Weights of a small GPT-style language model, trained from scratch on English Wikipedia.
Size: 6 heads of 128 (2 for keys and values), MLP 3072 squared ReLU.
Each number is 200 + 30 x the weight over its row's rms, rounded and kept within 0 to 999. Layers, rows and columns count from 0. The size before them is the row's rms in percent of the matrix's.

# layer 3 attention query, 768x768, rms 0.025, rows 102-106,230-233,358-361, columns 576-767
104,237,155,202,185,197,203,190,200,229,222,142,218,227,196,182,187,203,205,203,140,143,187,220,216,235,212,210,186,182,186,212,224,208,256,205,176,184,189,169,235,230,212,152,173,189,212,187,182,197,240,193,214,177,189,182,174,201,234,208,212,202,176,173,177,237,208,109,219,183,251,212,231,240,149,250,200,226,188,216,236,157,153,191,183,181,186,162,204,181,222,212,231,235,199,215,173,162,213,222,236,194,193,208,200,85,173,184,205,224,217,190,164,189,197,167,193,214,211,205,195,215,191,164,230,206,202,270,227,190,244,215,253,203,199,262,173,250,161,163,179,182,201,218,178,198,240,184,186,239,224,170,170,205,202,187,229,225,225,243,183,254,174,182,224,145,203,231,217,178,210,193,229,176,168,110,219,216,215,198,207,217,225,184,183,214,133,190,206,246,199,192,215
106,229,215,169,175,288,189,177,183,194,179,160,225,187,233,208,210,169,232,164,225,207,205,211,191,215,178,205,200,231,251,279,239,162,267,183,171,206,212,204,206,221,166,195,154,180,176,207,152,215,217,201,140,200,172,197,207,185,174,166,155,240,234,154,212,272,180,142,166,202,243,188,217,244,193,211,232,210,227,205,251,226,187,197,188,244,260,177,155,205,177,191,195,183,197,240,246,233,295,203,203,207,220,218,211,184,199,197,188,163,192,190,228,203,198,263,186,203,184,165,167,175,210,126,236,211,197,257,187,158,163,196,215,208,253,215,244,248,147,198,139,216,193,237,195,211,227,189,187,219,152,214,200,176,174,191,222,132,201,191,223,174,172,137,223,186,190,194,234,215,248,199,157,195,134,158,151,175,189,252,229,188,158,172,209,252,231,225,180,192,201,216,179
100,179,176,191,225,177,205,240,198,180,209,241,167,180,108,130,187,177,225,186,219,204,213,157,243,195,170,175,220,169,197,172,169,185,222,185,166,154,167,210,152,193,195,224,233,220,211,186,215,193,208,225,186,164,147,262,227,227,195,232,207,161,190,199,231,258,234,233,221,177,225,245,179,211,194,199,180,229,223,272,206,170,227,218,211,263,192,185,174,200,180,182,174,232,212,182,189,223,218,218,189,217,212,187,192,185,178,254,200,165,226,195,209,180,221,192,243,205,173,150,228,256,205,201,195,200,222,248,170,189,256,147,181,178,208,215,173,236,152,216,147,227,203,218,107,201,190,245,196,200,140,202,196,176,194,218,187,158,173,214,206,195,183,189,226,223,199,213,212,214,205,232,213,153,201,246,221,199,226,214,249,226,203,85,163,192,219,234,240,189,174,194,202
099,221,201,217,187,157,156,180,219,239,197,201,169,215,200,222,220,213,212,217,198,148,236,168,207,212,203,166,236,224,223,179,234,212,244,173,208,123,159,185,119,170,242,174,257,162,185,194,203,233,230,192,191,277,237,209,255,150,177,209,213,181,223,169,174,235,237,258,205,181,193,185,213,206,191,189,238,227,211,219,158,191,201,221,224,186,200,180,249,159,215,199,197,218,208,214,192,226,167,210,184,180,245,185,154,147,189,207,183,148,181,163,251,187,213,205,175,245,215,186,193,196,193,161,227,205,221,226,217,185,218,197,171,220,217,195,172,194,249,191,210,189,197,232,175,211,194,188,222,198,179,206,193,163,267,146,184,262,215,149,187,199,222,197,144,217,225,207,199,204,217,280,265,189,176,185,186,171,105,237,157,217,155,215,100,234,158,241,231,222,168,188,215
096,218,236,225,248,185,210,147,173,280,266,211,184,203,273,196,223,228,176,132,168,210,158,176,171,212,169,220,212,205,215,170,195,148,227,229,182,144,211,182,191,164,244,230,226,236,216,225,149,194,233,195,214,199,183,229,184,153,202,204,233,196,222,199,130,256,232,184,207,163,212,189,199,200,262,168,224,189,204,189,230,265,225,257,190,221,207,159,210,251,172,157,186,182,224,157,181,229,178,202,235,165,279,191,218,169,199,161,172,177,222,175,189,172,158,195,195,208,138,172,146,177,208,181,251,158,212,289,176,198,207,230,204,213,209,204,182,202,168,219,163,230,218,237,200,260,282,201,235,240,151,242,184,200,194,234,196,156,226,164,207,165,181,212,235,149,243,242,255,172,233,232,220,264,207,196,220,161,218,213,174,101,198,226,216,236,217,271,192,225,185,192,100
120,244,220,213,225,213,235,175,220,213,262,197,246,205,156,221,205,191,203,275,155,184,206,176,238,201,212,233,187,226,247,165,204,237,197,220,212,234,218,160,195,251,186,216,172,202,198,199,197,207,205,187,168,205,268,179,180,209,217,177,180,167,213,176,186,211,177,200,161,179,233,147,208,187,169,233,208,203,218,229,254,192,214,126,181,202,197,184,212,219,209,182,176,184,248,199,141,242,168,209,227,200,215,176,173,268,200,176,183,185,165,157,164,208,236,181,171,193,255,233,203,203,200,242,200,213,237,155,185,246,179,193,244,225,231,206,157,201,153,164,166,185,206,203,198,270,181,198,200,248,212,117,176,210,206,228,217,172,208,222,226,210,249,203,159,183,209,204,220,157,233,189,211,175,159,183,159,196,209,194,189,222,217,208,232,211,199,212,209,225,205,201,191
099,211,231,232,204,206,179,207,165,209,229,190,209,221,194,200,251,247,204,193,208,153,233,193,194,214,160,182,189,208,162,213,206,152,177,176,204,249,214,219,187,203,257,184,210,160,191,220,202,162,196,181,162,170,243,160,222,207,164,226,162,219,185,171,253,240,253,183,203,201,218,208,197,181,208,243,200,181,199,180,219,204,235,183,185,213,152,174,248,250,188,239,178,217,218,200,229,162,174,176,188,219,183,202,190,247,214,198,154,209,237,193,237,223,228,166,223,188,252,181,174,199,196,221,213,164,145,223,198,203,179,186,209,261,210,198,156,222,205,181,199,258,182,253,191,215,178,240,165,218,194,189,194,192,216,198,226,199,192,221,245,203,239,212,245,261,188,175,202,231,189,158,187,174,184,154,222,162,210,189,190,224,196,185,207,205,230,213,215,174,172,221,191
135,228,172,164,185,195,169,208,131,179,231,268,215,173,173,160,227,179,166,246,189,288,167,239,244,201,198,192,231,258,199,222,190,188,214,223,181,191,226,234,191,199,172,240,208,207,200,189,173,210,211,196,200,188,199,212,210,199,221,172,197,176,202,209,182,162,174,214,161,200,188,185,193,246,206,200,198,234,225,241,205,207,179,128,201,166,208,217,187,197,176,164,158,187,159,206,190,206,246,206,118,219,164,190,212,204,249,227,229,199,177,205,225,181,226,191,175,185,171,187,194,222,149,182,172,231,234,149,201,214,196,209,221,249,224,194,153,198,224,157,168,186,144,198,190,208,182,175,215,207,208,158,192,188,218,240,229,214,222,231,180,210,181,231,176,185,161,168,237,135,224,212,275,253,212,261,192,240,203,229,208,205,172,197,177,200,185,203,165,209,198,199,209
127,207,242,263,223,96,199,209,238,303,211,180,213,187,180,172,223,222,199,221,220,159,230,169,193,249,216,179,148,184,219,175,239,173,210,211,193,181,190,195,197,132,225,154,191,169,244,207,170,161,224,216,223,265,244,197,231,253,167,193,241,210,215,216,219,235,214,191,243,216,259,245,176,222,206,189,222,177,125,242,186,199,248,214,232,175,220,222,189,208,167,182,185,259,247,236,195,160,238,190,200,211,184,191,147,219,144,194,153,180,198,181,201,205,202,206,202,201,251,232,211,246,194,208,216,199,190,270,163,209,223,171,185,173,193,152,216,247,235,200,200,179,232,225,172,233,177,167,210,171,238,213,212,215,216,202,173,217,227,197,239,246,218,211,188,239,176,186,225,195,199,259,191,185,194,152,194,115,169,188,208,214,196,206,166,176,176,228,198,226,197,247,194
108,181,174,209,148,209,210,218,148,222,159,219,268,199,253,228,169,219,186,211,213,165,167,256,191,165,175,186,155,240,208,170,201,220,195,208,185,233,186,104,189,255,212,161,207,195,215,167,233,196,250,242,177,216,215,216,229,218,223,165,206,195,193,178,227,199,193,171,177,185,239,236,203,215,228,195,200,215,211,189,198,172,193,173,183,211,134,280,172,188,190,205,190,169,262,186,134,221,161,222,244,180,210,212,237,191,181,152,215,196,216,216,198,214,192,154,201,159,199,186,173,212,208,222,190,177,179,204,198,174,179,216,224,186,197,196,198,181,223,216,158,225,154,213,261,211,161,179,214,199,220,142,213,204,216,135,193,177,192,171,160,181,201,205,254,228,287,275,210,211,223,154,111,150,200,180,208,210,222,196,231,212,204,206,187,197,182,179,230,237,196,215,151
112,217,250,209,235,242,168,223,200,114,175,163,218,208,216,241,170,197,205,266,187,176,218,258,217,197,220,192,172,172,205,252,233,209,180,239,183,224,227,163,197,162,150,279,227,219,153,237,201,247,186,156,205,215,192,209,189,189,194,196,195,171,215,168,199,241,161,150,158,221,256,175,198,236,150,240,200,210,185,192,170,206,215,168,166,283,182,142,204,168,164,250,237,190,244,220,214,159,244,220,220,208,202,237,234,240,207,203,186,215,225,236,183,194,244,199,222,189,236,238,227,200,204,190,217,209,198,220,190,206,238,214,216,193,194,167,204,214,174,248,188,238,207,190,232,216,204,210,202,242,194,203,192,232,146,244,193,192,189,195,226,180,136,169,204,223,235,247,207,207,167,184,225,252,209,181,179,205,203,153,243,289,191,210,169,216,179,235,212,221,181,209,230
102,248,199,242,214,186,224,215,173,199,185,247,172,191,139,176,183,214,185,189,228,229,186,259,161,186,222,225,204,143,242,161,160,209,204,196,209,139,148,190,175,165,202,184,181,206,164,133,203,222,251,196,215,151,206,258,201,210,209,242,180,207,201,200,177,279,207,102,260,212,214,245,144,153,157,225,191,147,202,191,236,187,230,212,190,226,190,232,217,216,116,222,212,235,224,204,232,179,201,213,166,265,200,214,230,146,178,182,225,157,206,178,232,207,174,213,182,190,203,187,159,242,207,290,190,224,188,220,200,201,189,211,195,191,261,169,161,259,209,175,185,241,247,202,171,178,205,222,207,202,203,183,183,130,211,131,188,195,168,214,196,213,193,187,215,269,209,167,198,221,233,182,198,192,222,193,209,185,163,236,213,218,176,139,161,244,168,201,173,214,249,197,184
119,169,205,250,206,176,144,187,213,136,209,205,225,211,223,164,207,186,202,164,229,148,188,216,204,288,268,190,174,202,228,255,207,211,225,184,229,192,237,160,190,175,153,176,248,230,147,216,223,193,216,190,186,191,211,240,189,166,205,214,236,191,247,169,217,156,214,205,188,194,243,216,196,247,200,220,203,211,188,229,163,162,177,229,183,222,239,164,219,208,163,226,208,213,221,245,176,185,163,223,258,196,145,195,217,158,200,224,174,215,165,227,246,178,209,211,121,189,244,234,192,189,185,188,209,227,168,228,193,234,249,188,148,190,213,226,196,204,221,255,173,172,198,212,198,146,166,201,218,235,211,255,178,212,207,203,210,193,196,183,243,164,129,206,162,183,228,164,176,187,179,219,264,200,239,195,154,179,167,165,239,212,161,195,171,222,209,218,250,181,205,182,221
# layer 3 attention key, 256x768, rms 0.0226, rows 102-105, columns 576-767
115,200,212,192,247,208,170,239,234,200,145,261,186,144,165,202,209,171,241,175,216,261,197,168,198,219,215,194,226,201,211,166,133,222,207,218,199,211,201,263,179,129,218,197,199,216,207,192,200,206,166,164,192,216,150,246,173,195,214,209,185,208,190,200,254,205,216,226,201,206,171,169,127,175,226,197,217,170,198,225,184,211,227,239,258,238,226,235,193,186,220,217,157,224,168,200,215,226,192,205,133,182,258,160,214,217,201,235,200,154,249,178,236,258,157,227,226,225,165,193,203,213,160,222,259,205,203,200,154,200,186,218,173,196,211,180,243,197,191,234,185,186,202,241,239,136,201,203,246,175,229,199,252,213,224,227,179,183,174,221,218,225,195,183,163,200,204,92,197,209,237,204,186,201,244,199,206,176,183,229,230,190,200,196,225,215,291,156,219,194,213,238,157
107,211,203,216,209,148,164,190,214,185,168,238,197,0,194,184,166,206,202,212,207,200,199,183,229,217,181,163,170,186,217,200,157,179,209,196,173,182,181,220,180,179,257,226,220,210,248,144,177,200,206,222,239,205,199,209,192,196,219,207,174,172,197,180,250,181,230,238,267,200,135,226,227,212,239,213,214,193,217,187,212,152,185,191,207,186,187,240,194,156,230,134,188,228,248,187,185,175,140,201,193,189,210,237,211,218,197,222,219,198,169,201,186,204,177,181,219,225,185,255,185,206,180,205,221,195,211,209,206,228,229,178,178,190,186,208,231,169,250,187,206,161,202,287,214,170,205,209,257,189,212,178,267,230,195,211,104,179,202,231,228,266,204,175,168,180,218,175,193,215,196,155,220,192,210,244,240,218,202,201,199,202,196,197,199,179,235,210,224,207,187,194,235
115,201,199,236,234,193,179,224,224,222,209,175,194,119,213,192,194,209,213,159,216,174,152,199,248,219,217,200,179,219,219,222,193,252,136,148,187,189,233,219,230,262,214,209,226,233,146,207,213,203,230,183,201,202,205,168,167,170,195,189,162,168,128,209,212,173,274,201,230,169,232,208,210,140,238,215,203,185,175,209,165,192,191,192,208,196,180,180,177,200,243,202,207,180,178,197,208,197,193,242,189,205,186,152,263,172,195,188,185,250,200,230,235,179,197,194,216,257,212,193,206,212,224,205,245,182,219,179,198,189,166,239,203,215,220,184,236,169,172,176,236,177,182,224,228,211,142,159,196,189,232,203,226,195,178,144,200,255,146,158,188,234,219,232,192,198,171,236,194,213,119,181,159,239,224,143,173,230,170,227,178,229,207,195,199,73,177,156,224,184,173,199,205
113,235,243,191,204,231,189,216,211,187,183,198,204,27,220,158,169,147,182,206,182,230,209,201,199,166,172,169,209,221,187,224,211,181,200,214,207,209,190,250,213,187,188,177,213,250,228,208,173,197,205,216,180,184,208,248,225,183,210,158,152,220,214,114,249,193,222,195,190,207,195,182,185,211,203,206,214,229,216,163,192,270,135,223,195,224,209,156,196,186,255,187,163,185,180,161,195,221,181,164,246,227,150,249,249,236,239,158,219,218,193,167,173,213,207,155,190,141,170,219,209,140,226,209,195,203,212,141,218,183,187,192,234,155,183,193,255,169,173,184,166,167,170,212,242,200,176,212,172,230,255,180,227,270,208,203,179,216,222,232,210,210,199,162,199,166,219,209,185,193,199,224,195,169,208,246,113,244,217,247,193,187,225,265,243,180,199,210,251,180,203,163,194